From a checkpoint of a small transformer trained on Wikipedia.
Size: 18 layers, 6 heads of 32.
Architecture: LayerNorm before each block, rotary positions, no biases in attention or MLP, embeddings untied during training, normalized queries and keys, some layers without attention, local attention windows, gated attention, value embeddings, an embedding shortcut, learned residual scales, capped logits.
Training: a variant of Adam for these matrices, 388M tokens.
Each number is 128 + 24 x the weight over its row's rms, rounded and kept within 0 to 255. Layers, rows and columns count from 0. Numbers have three digits each. The size before them is the row's rms in percent of the matrix's.

# q: layer 10 attention query, 192x192, rms 0.13, rows 155-159, columns 0-95
# k: layer 10 attention key, 192x192, rms 0.127, rows 155-159, columns 0-95
# v: layer 10 attention value, 192x192, rms 0.128, rows 128-154, columns 0-95
# o: layer 10 attention output (transposed), 192x192, rms 0.129, rows 128-154, columns 0-95
q155 064:125143137138148117143152121153160103147130132120123182108151130123151155111113105140162091088137167119167107107145148143137103129113133129169084126139142110123130147135171135151135122180088138145131144112094131176092135129167094136130150178118139147133092118122148109137128096125119175123
k155 102:137176137130192128127151157155142146131106140101129129142165168110098161116128084165150112152089118075145114095088137112099101145106126158116132115139130135132105135108163123132120112142125122083122112150071121177143119150119145157134141126160138060107122146130162108141134098046125136123
q156 063:138149133162148121146110092099137136118098144136153123127153103087087136154113093169152116107129143162166158117135146157129113118167105070138110127103120123133134121122145120177110125139150136198122135143094116147124101091160115114125167136083143109133111143128126149120133141109140146159
k156 089:113197170115075121114178169146120128136109090119112152129119147143118127149145088153144124125078140136147115107165135103103134122119128127129140092154143137114126071128134130164148071125132119126143138136116145159147120156103162099118111156148145157126096117112153144127133138041144119104
q157 069:103174225116129066205106094130130119140088121153123127086143100104114135098132103134094113073187110128125128129116141136146110117125166133154116160092130106170154115137136136112123098134102119141158169144082102119126105096164143117121135115121138115149130097117142136150156160103134112158
k157 085:098159141112147119130170109167077135189082123132084143148131141126102171118121112140180131113142119122107116138159132104108082101116081160123122143106096133109116085155110139127161097125119129131098108089104113109158131135106142093108142125125122125104160112135162163120148086120117095137
q158 078:129111119119135081164146102121114103133152093128131119105126112124172086104120158074081141086158118127144162137121170138134082133135113127162101182116098093170180145116088131151124125125146129135172122155124128127148133140143150116098097144129164122156139146168157111108125113143146145159
k158 083:127124145172125133127136120153119152125147118190118135144154141138135132117128119095170121111131100114166139142139152081077116157151137128114124140110131109118134100127119154095176072097103109120150120134113145155161089108148120113137123135092138081128147170129132123136122110105145090143
q159 053:087116098187133138149129115110166089107153112097114141136135159099112150181158117135126137117099114157119150128117154147122133131162108107128081130097119114120123140131159131108162111127132103149108168122153133155109146119144122102108139165104138147137122098168133140119142069162134144131
k159 099:129163154127112144124154164138144129100140131120179133117148122145144136152100094165151123107105138098140138084169125115090118169138151143124138122149157111124142109116159131129108102128106135104139155123076157177141105152121141134139128168116155102117077111127142088145121101062165109105
v128 095:134176126132121149169139110089132150101142148148098154165141099104135154145131115124128129120126200140135112119120132126119179126138105121115122131220113126121153096116083124111139138071131087165165147104122185112140129083090123107097094126093115103141135117109127177130151142153131124139
o128 101:137139140111106113127090153139123148121119063163130105095117167114137112121113099147136109128120132118093133118105137126142065125113135129105139131102140127152095130088138176132104123133177146100138125144104120145155130138099102183165191091141153117108136149162135102104149130134120112158
v129 157:112124155110121106139105086162164123146128109094161108101114132107112130170123120148090107064136139122145168143112130130121160139096113179087119117131178114153150102105176141102118146123102105094106154162132151157117125155146149119118086111094103151131109131156143087148178107107153089100
o129 068:143108107101087169120176154098095111123134132102111121135123120147153139122147132109102130153152129155136155152106142130147143237127139093147117149137104147067158140124101073133147128091129141154123152128109107113102141141133145121128147125135133155107142115126104142140103137142102159121
v130 086:125118118113148127108143130157155105149123158107151149131079119128146135121141173127125113174134165107138114121158116140128134129160080147077120117090138129114101148143143138152131128153101100113138126067107132121113119122154111139122093142132125152119098159091142114107161134106115161117
o130 104:151108113150107136147125131125136135167166103141112152097096105122145093156105131120154106126097087124162112145128137159116146119112156143104117122146124113124129137179142178143131138090106145130139118170145121130108159111122165168136135146114163153167073134185154126167141087168141121141
v131 081:141119130131107116127148220118110126126145117141146129122126166134129120122130103129166138135122141130125111131143150094108103133128134099109135118153124106121104110089141116138091119161172125124121110123088072141086115190111103139127141134128138136123120094169123141114070156107147152109
o131 099:099126151134163135168118106139116131116085161178130096182164132095102172138129146134097143102120128104145073087133144155138177092115113143135129121139129151143096151154137132109140115164092126089106161088153143110196130090181140120087068129122133104106113134083119094143163102124149140107
v132 106:127104133108140126149124079154162113132148130099123109092107147140121119152125136136086121074131153123153152169122128122122163140102123152086117124127192108144143103089158167110127133129111116108118154216111147149135165168148111124145091125114100159137122121135129105138157101094149098116
o132 023:121133156133100134116131132117099134119113151126116117100094132116105147097178137071086132123076108119128147123110127123134158216123110112104152177133100157132195158158136114130102153132113119169091092120116132101168148094125099068127108105111151106117090124116142129156100139120142111162
v133 087:118114112132069102148109165100145151112129119100115080127140131186111138162124122109101076146155097140137128141111141128131128141149111169085109146154110097113142165095126128095137123125141129149130126150128123102096129158127153102119134123127129133150148132094157229115133136120134093126
o133 094:122136143123144164156145137153084172142114099175141152128064119066155102078137109110131087117120142129123158145114127130137124151139138096177138136118123105127119065123109154168087132100111137094148112154109158137180137136139107137165155138119132153125094131164140120149120123163124137149
v134 099:145111141135158143110125109162136127125147091125179114130114141133134095119125110142134157113115147120124101111118088128111162125104170104125142125116118125136146098155124135149138109136139135108102127094123113120147098122130151137128138133179121126108132089162117089163133129152128102134
o134 098:127123120111129125128122122090161107126122143132125117112091167139120114144123141164153144079132108147115182140182135119144145120093135114133123135112137093102136127122154129092073150151112116145156135134113140154102123179120127138125102101105115155148115146075091079126149120126123136141
v135 067:134112125126133138128131137181131134114143126091158148145130151102125082089132130108136182191109125128117147087125112154126106127096159124139125142080102132155107112141175117173126129130104156115117107105111102160091113148154123155136127162169114106094110119183122094118135101157108152154
o135 112:149121121127106119100136124092155120137100142145128149161148167140101139118105110166196116106084124107117111096174165079097167125109097128078169129131159111095138125127121161095136098158157124114139117145127155123149119130127089125125144111115100120126126144071114129112187141083146107125
v136 089:148094138131135106093160188136138124121131083099153125112115144151126095107140121127161128120133108115123132116191118131118108126124137111100144135093116136133133088103120122116120087153150176097111115117142094128086121156109144126137144126150137124075106068117121131140079108145119118119
o136 105:107128109133126153140141107134121133142112147151106127150080137110141134139125143106118101102133127163107109127161100129114178113105118088162135153123178091127168148162166104114062141171108101140144121114110178158141122097135139142118113162122144157133121135137124092164140140107130140162
v137 082:131095178137114099114114142148087099130097091128128112140098124112130088116120109143109183126118088117115124123163127131147131117080166100220146131099112131171113111135142140138123155135106153104091122152129064140156146112142160122153141140121144145112134154145104132158129111162119132126
o137 103:135139101137143146107150119134131147125157142082100125131126137156119141120141136123127145104137127140137144134121141102119149125152107106103132129120152125103187163120108065105139101154149111129129160082138100128119122138123129130122111139135116093096144105057091133145119162123135113116
v138 078:126111126112113142150105128137147109147166143121133168124101129135163093129146122131127131147129181116125167153145162181116127124127189096148125140172134134118153109141158137152108081094130104158171176133171152137072110092119121155060118112158118121116126144118124144140134102116127136128
o138 097:136151121133133128108134127136142128146097108140130104154140149143096119114103134153154132111134149075148102119173132068157146083125109153077169118115165127162094124120124172083101102136107092096091067141157155094157120127106114133130120118156142115163129105118141094085126136117104097128
v139 076:131112151133181103095116152166077087110140129167158120123096131113132113149132109157170129119116125136109143123129107156125098114127130113127156147163138118144146133149109147177132100118134136111082131132124082129135087107149128152152143126100115124124154084144127067142127142122139151123
o139 091:140141143115112132125138125106127123117156133112108147133075133135136108095121120106150152116102130098156161155135149105116182162135105105164102120102130127088190154147110076107089125127151123175151087148079167081142157118100140097133127140091135135138128143126097138154110119136088130165
v140 069:142137122096102146155142179119146115114131156162110138133110141115164132125155139125153121176121170151121193100116121146116116123095118113130135138111117130117148166144155132137087119104129119183138108132098159108082110100129116128155096147126122108135106135148138128091122092152122146146
o140 095:121130150141131104146123104117118126139130119190143150121116170122093147124105094143157113112074158082111109116144158094108167124139096110118176129109145072146119100134107149105113104174140121067144103163122124113168134121140085117126151102127122096113121153136109120137153158120122144156
v141 067:101136117137145091142131134118154150123130130106136125132109135088126154120137161130094094134146133147133138113157133138149122137129071131080115134089152136124085163134071154146126126105106128116101153114159145119130142129163133120122083151138115146143117088099126174099137121120146146116
o141 093:143109126126089134104134131133133146165172117127131149098078115108131096123133107115144104148111118127136127170121152169089108168137124122142127110146093097118169098145126150153122144111127153145150095185092144154126148108102149128164160145118121135143091144187179147153138137165114141121
v142 075:135122100153093104106082113152113114112111145126152139136130109126147142162133131087152136143138103152136082171134112126129053113185138098124112158143098108152130148115075116138130137083147126160149148138137105121140150100135105123147126131120172093165144138121159140132133177122108148132
o142 109:121152129117129152141144150127159134108101179174128102155201135111086178100124138170096110125085109120100094118112104135129135109120123165131139107110140159132083123128148145135163109121131142063099122105153100086159137150171102114115134149123098114098121150098120138122147133098131129107
v143 062:113122154129160125114131137111085129135111119150119103130114156120115161150085137142058122081143180119133127140140105102149145130126131128127152078125176134125102127112105167144127152168148060080128093157119127103171111131173101115088110143110112166180163125155125124118126166139140143144
o143 103:138146149126117135112124111118121142113163103114146132112120101122113074140164142083115155129115122146175175138099143174116070156140146128159082161133086123112158124137114090142141157090128159185164177164109143174108110124124182128142138105124127155135125116108160137147105113146127126114
v144 087:129147119128105145126132155094103168152127105112117155158168113112121126105120090133139146136135158142108184111112163136113152148101140116137120146195118143115115116145158117113108111140090123156140132136107185133122133121071148122054104103149102108090126119139108150136130127095135093117
o144 100:117093093106114106125113128138170135150110101125144084099115132124124119118111135130197116153122144107146090104141146118139111128111106136060153108121127123140095100082108181148142103161155120130088091127138125151149107102137083124170137113145134140143107132145186123100176127136122134100
v145 076:135135105147088133134119151097124164141161147099134151135141142125144155127134092111134132159141124143120131107129140123111111139159177102101133174159120116113135132141070134121149109070104122173153143129158150116070104092074118137093104123165116098152141117110147159149146125134128114138
o145 103:123141128127144131131159111120152130152098080155144151116131155123103141114102136152161128131106134110126116119146140087128096107090094148086148113109156137139093097098126178139144109137136148084113086153116104139181123135147089147155181111132112101104116132135156111091152161108124138105
v146 076:108094110129084117082157117194112124128102115142152096087152106152107111127130162126172107137148074110134078123134146116129041143154142126138139148103140121122118084088168141138117123153123128107111107154158123176104131151129122130150169121114138138131113081128162128105078118107118137111
o146 098:142165157155151153159146148132127140139102150126122120145139107095133130125141138101096114107142130157116112136160083159110146120109117121156116122153123129142118139167135094115103138133101117123144158090148136105084143086137147116119097138115147157142162125144114146140119140096142108137
v147 101:152106100143134113107174119135083104157118118143140140112124157143133112128121131120129126178121097103121057116190138160119132128134125108132124142101107119099116140167154119172118135112113165123127113094137116144109171117124153141144141142092152117136132151130136168103074157135116162152
o147 088:084125121199138112111120109131153132098161115144126144129168129102149146162139122111133123122135148126128145140138121088136129036148147157084146124142165116168093154133140155108136087117105150139151111122153158101095137108118112155094136153149141122115127132130128101125154107122144071138
v148 070:119154088128072165110150150129117166106178130105129128104150155162145102077145152105146136144149125135128191141126155101128095141166104118166136112156124138111152131069138096117119118133156153155152093147143128166113125104151120125167115124104127129125121110170117135100093138113111155112
o148 117:123140126140154115091141142145130142124080173130119129143200109117099164134135125137095108146156109139122035109134103145123127117140117154144122107138123139159080133137154147123131154126086107071104133076153118100121119120157114105116129133151138111113184106112137157115157131113125119088
v149 071:139145116139143177132171165135139137161164126103136150151144144129141115060170119121164143190109128113115154123115166124107124134106121115163125119114148137102122097149134108139107125098098159150140159137103155174101103135071120129154130133176131129106100130149118120135108104136111128112
o149 081:108117123132127110138119111136156123132102118143148125143155136128112186142083135150140130121124108124109076092166111099144144046115101183095156112167156129162076121103147186111110112155097100084114116112183139104129114138133092166113123133146134101138152116107136099098155112102131113125
v150 072:157116161161124098094076144111121112164134120128150118169114127093143126128129100119136149131118089124130135156158121126116143111102154087168142116084128120143049115154094142151118137114132123143110136150140102119107137111111107135132136145153119126165134148154108099146129115137104154143
o150 104:113140146137144120122157100139133112114134146132129122127186134140067157107114148152149114135082114104118117102124173096117155078099110206067148144155154145118133141119121154111162105144108114111115114137135135128117123142132110133124113109122116086106135125087125119126162103106113120066
v151 081:122143126107100142190150135141090111108066110181118118135137129090123153153117146130105149133118138123120107094115098129133102130110152121178134127122128152167094111101152141141097134113111109105094111140085105139152109122176116109115119132102122117140108123145138141106098128162153148148
o151 107:130139163139135126131110125119112138122149116124158120132122176138118124107120080128143166089095187159135185149118159110125110138148138098102131135124121067117191126111124063106127103159194138155159162131107098141144108140117131137158145123114119086072146138116107140135137154098148095175
v152 082:126114160089137121136155143134107099105130127164114123121095122135129133126121131129131118129127105126149139077115098139126161124131127100087129142088134138132164122146115137141136118127135122130120131141077099129106204152129149095141109136150103141140112109099130086123095125126118167131
o152 099:088160122127088124133070079120126153158185118128127143112076189147147099104142123143123150129121151102129136155146166139149123161143132107146131123120100083107115119144132122100138135124133157123186129157144150145150123125115124119131131143124140141131112154169088181127143143145119127143
v153 062:135146122121074150136137123104129151113123110166118146156148146164156136156138098115139149133113126119140127168118105118116116126095125160176118131125105116108105171139153098117079148111135127136156106164094154126145138117121134112141144110074160125098132182183146147120096115142120154124
o153 106:122109141133131152133117137127112127110109139152147108138187135113119182134130124154117127133127132147089093108115085105155114104148120157114130121141156144182079106101153157104130126151140147087133144083152109110154123131138094143094113122119123097092167114102103118095147149096109088147
v154 087:133154150138203127101143147104106158166131136104107125109139137113125109116125113131125112101132180126133166131092173135126149133106117142108119133160171129087151111082126142130141123133130103152138145128137188143177128134099128116099103101107105122113136136148111114140191122091132094107
o154 100:083082087145099118115122100141160113148153080107145120135133112131135118133139141114113124189122094124155125115119129144124095129132148140133106129143111169148130134125101121192111137116144142185074108141139129132089109104124187149152109141157144134162121106128204131133095099149134135128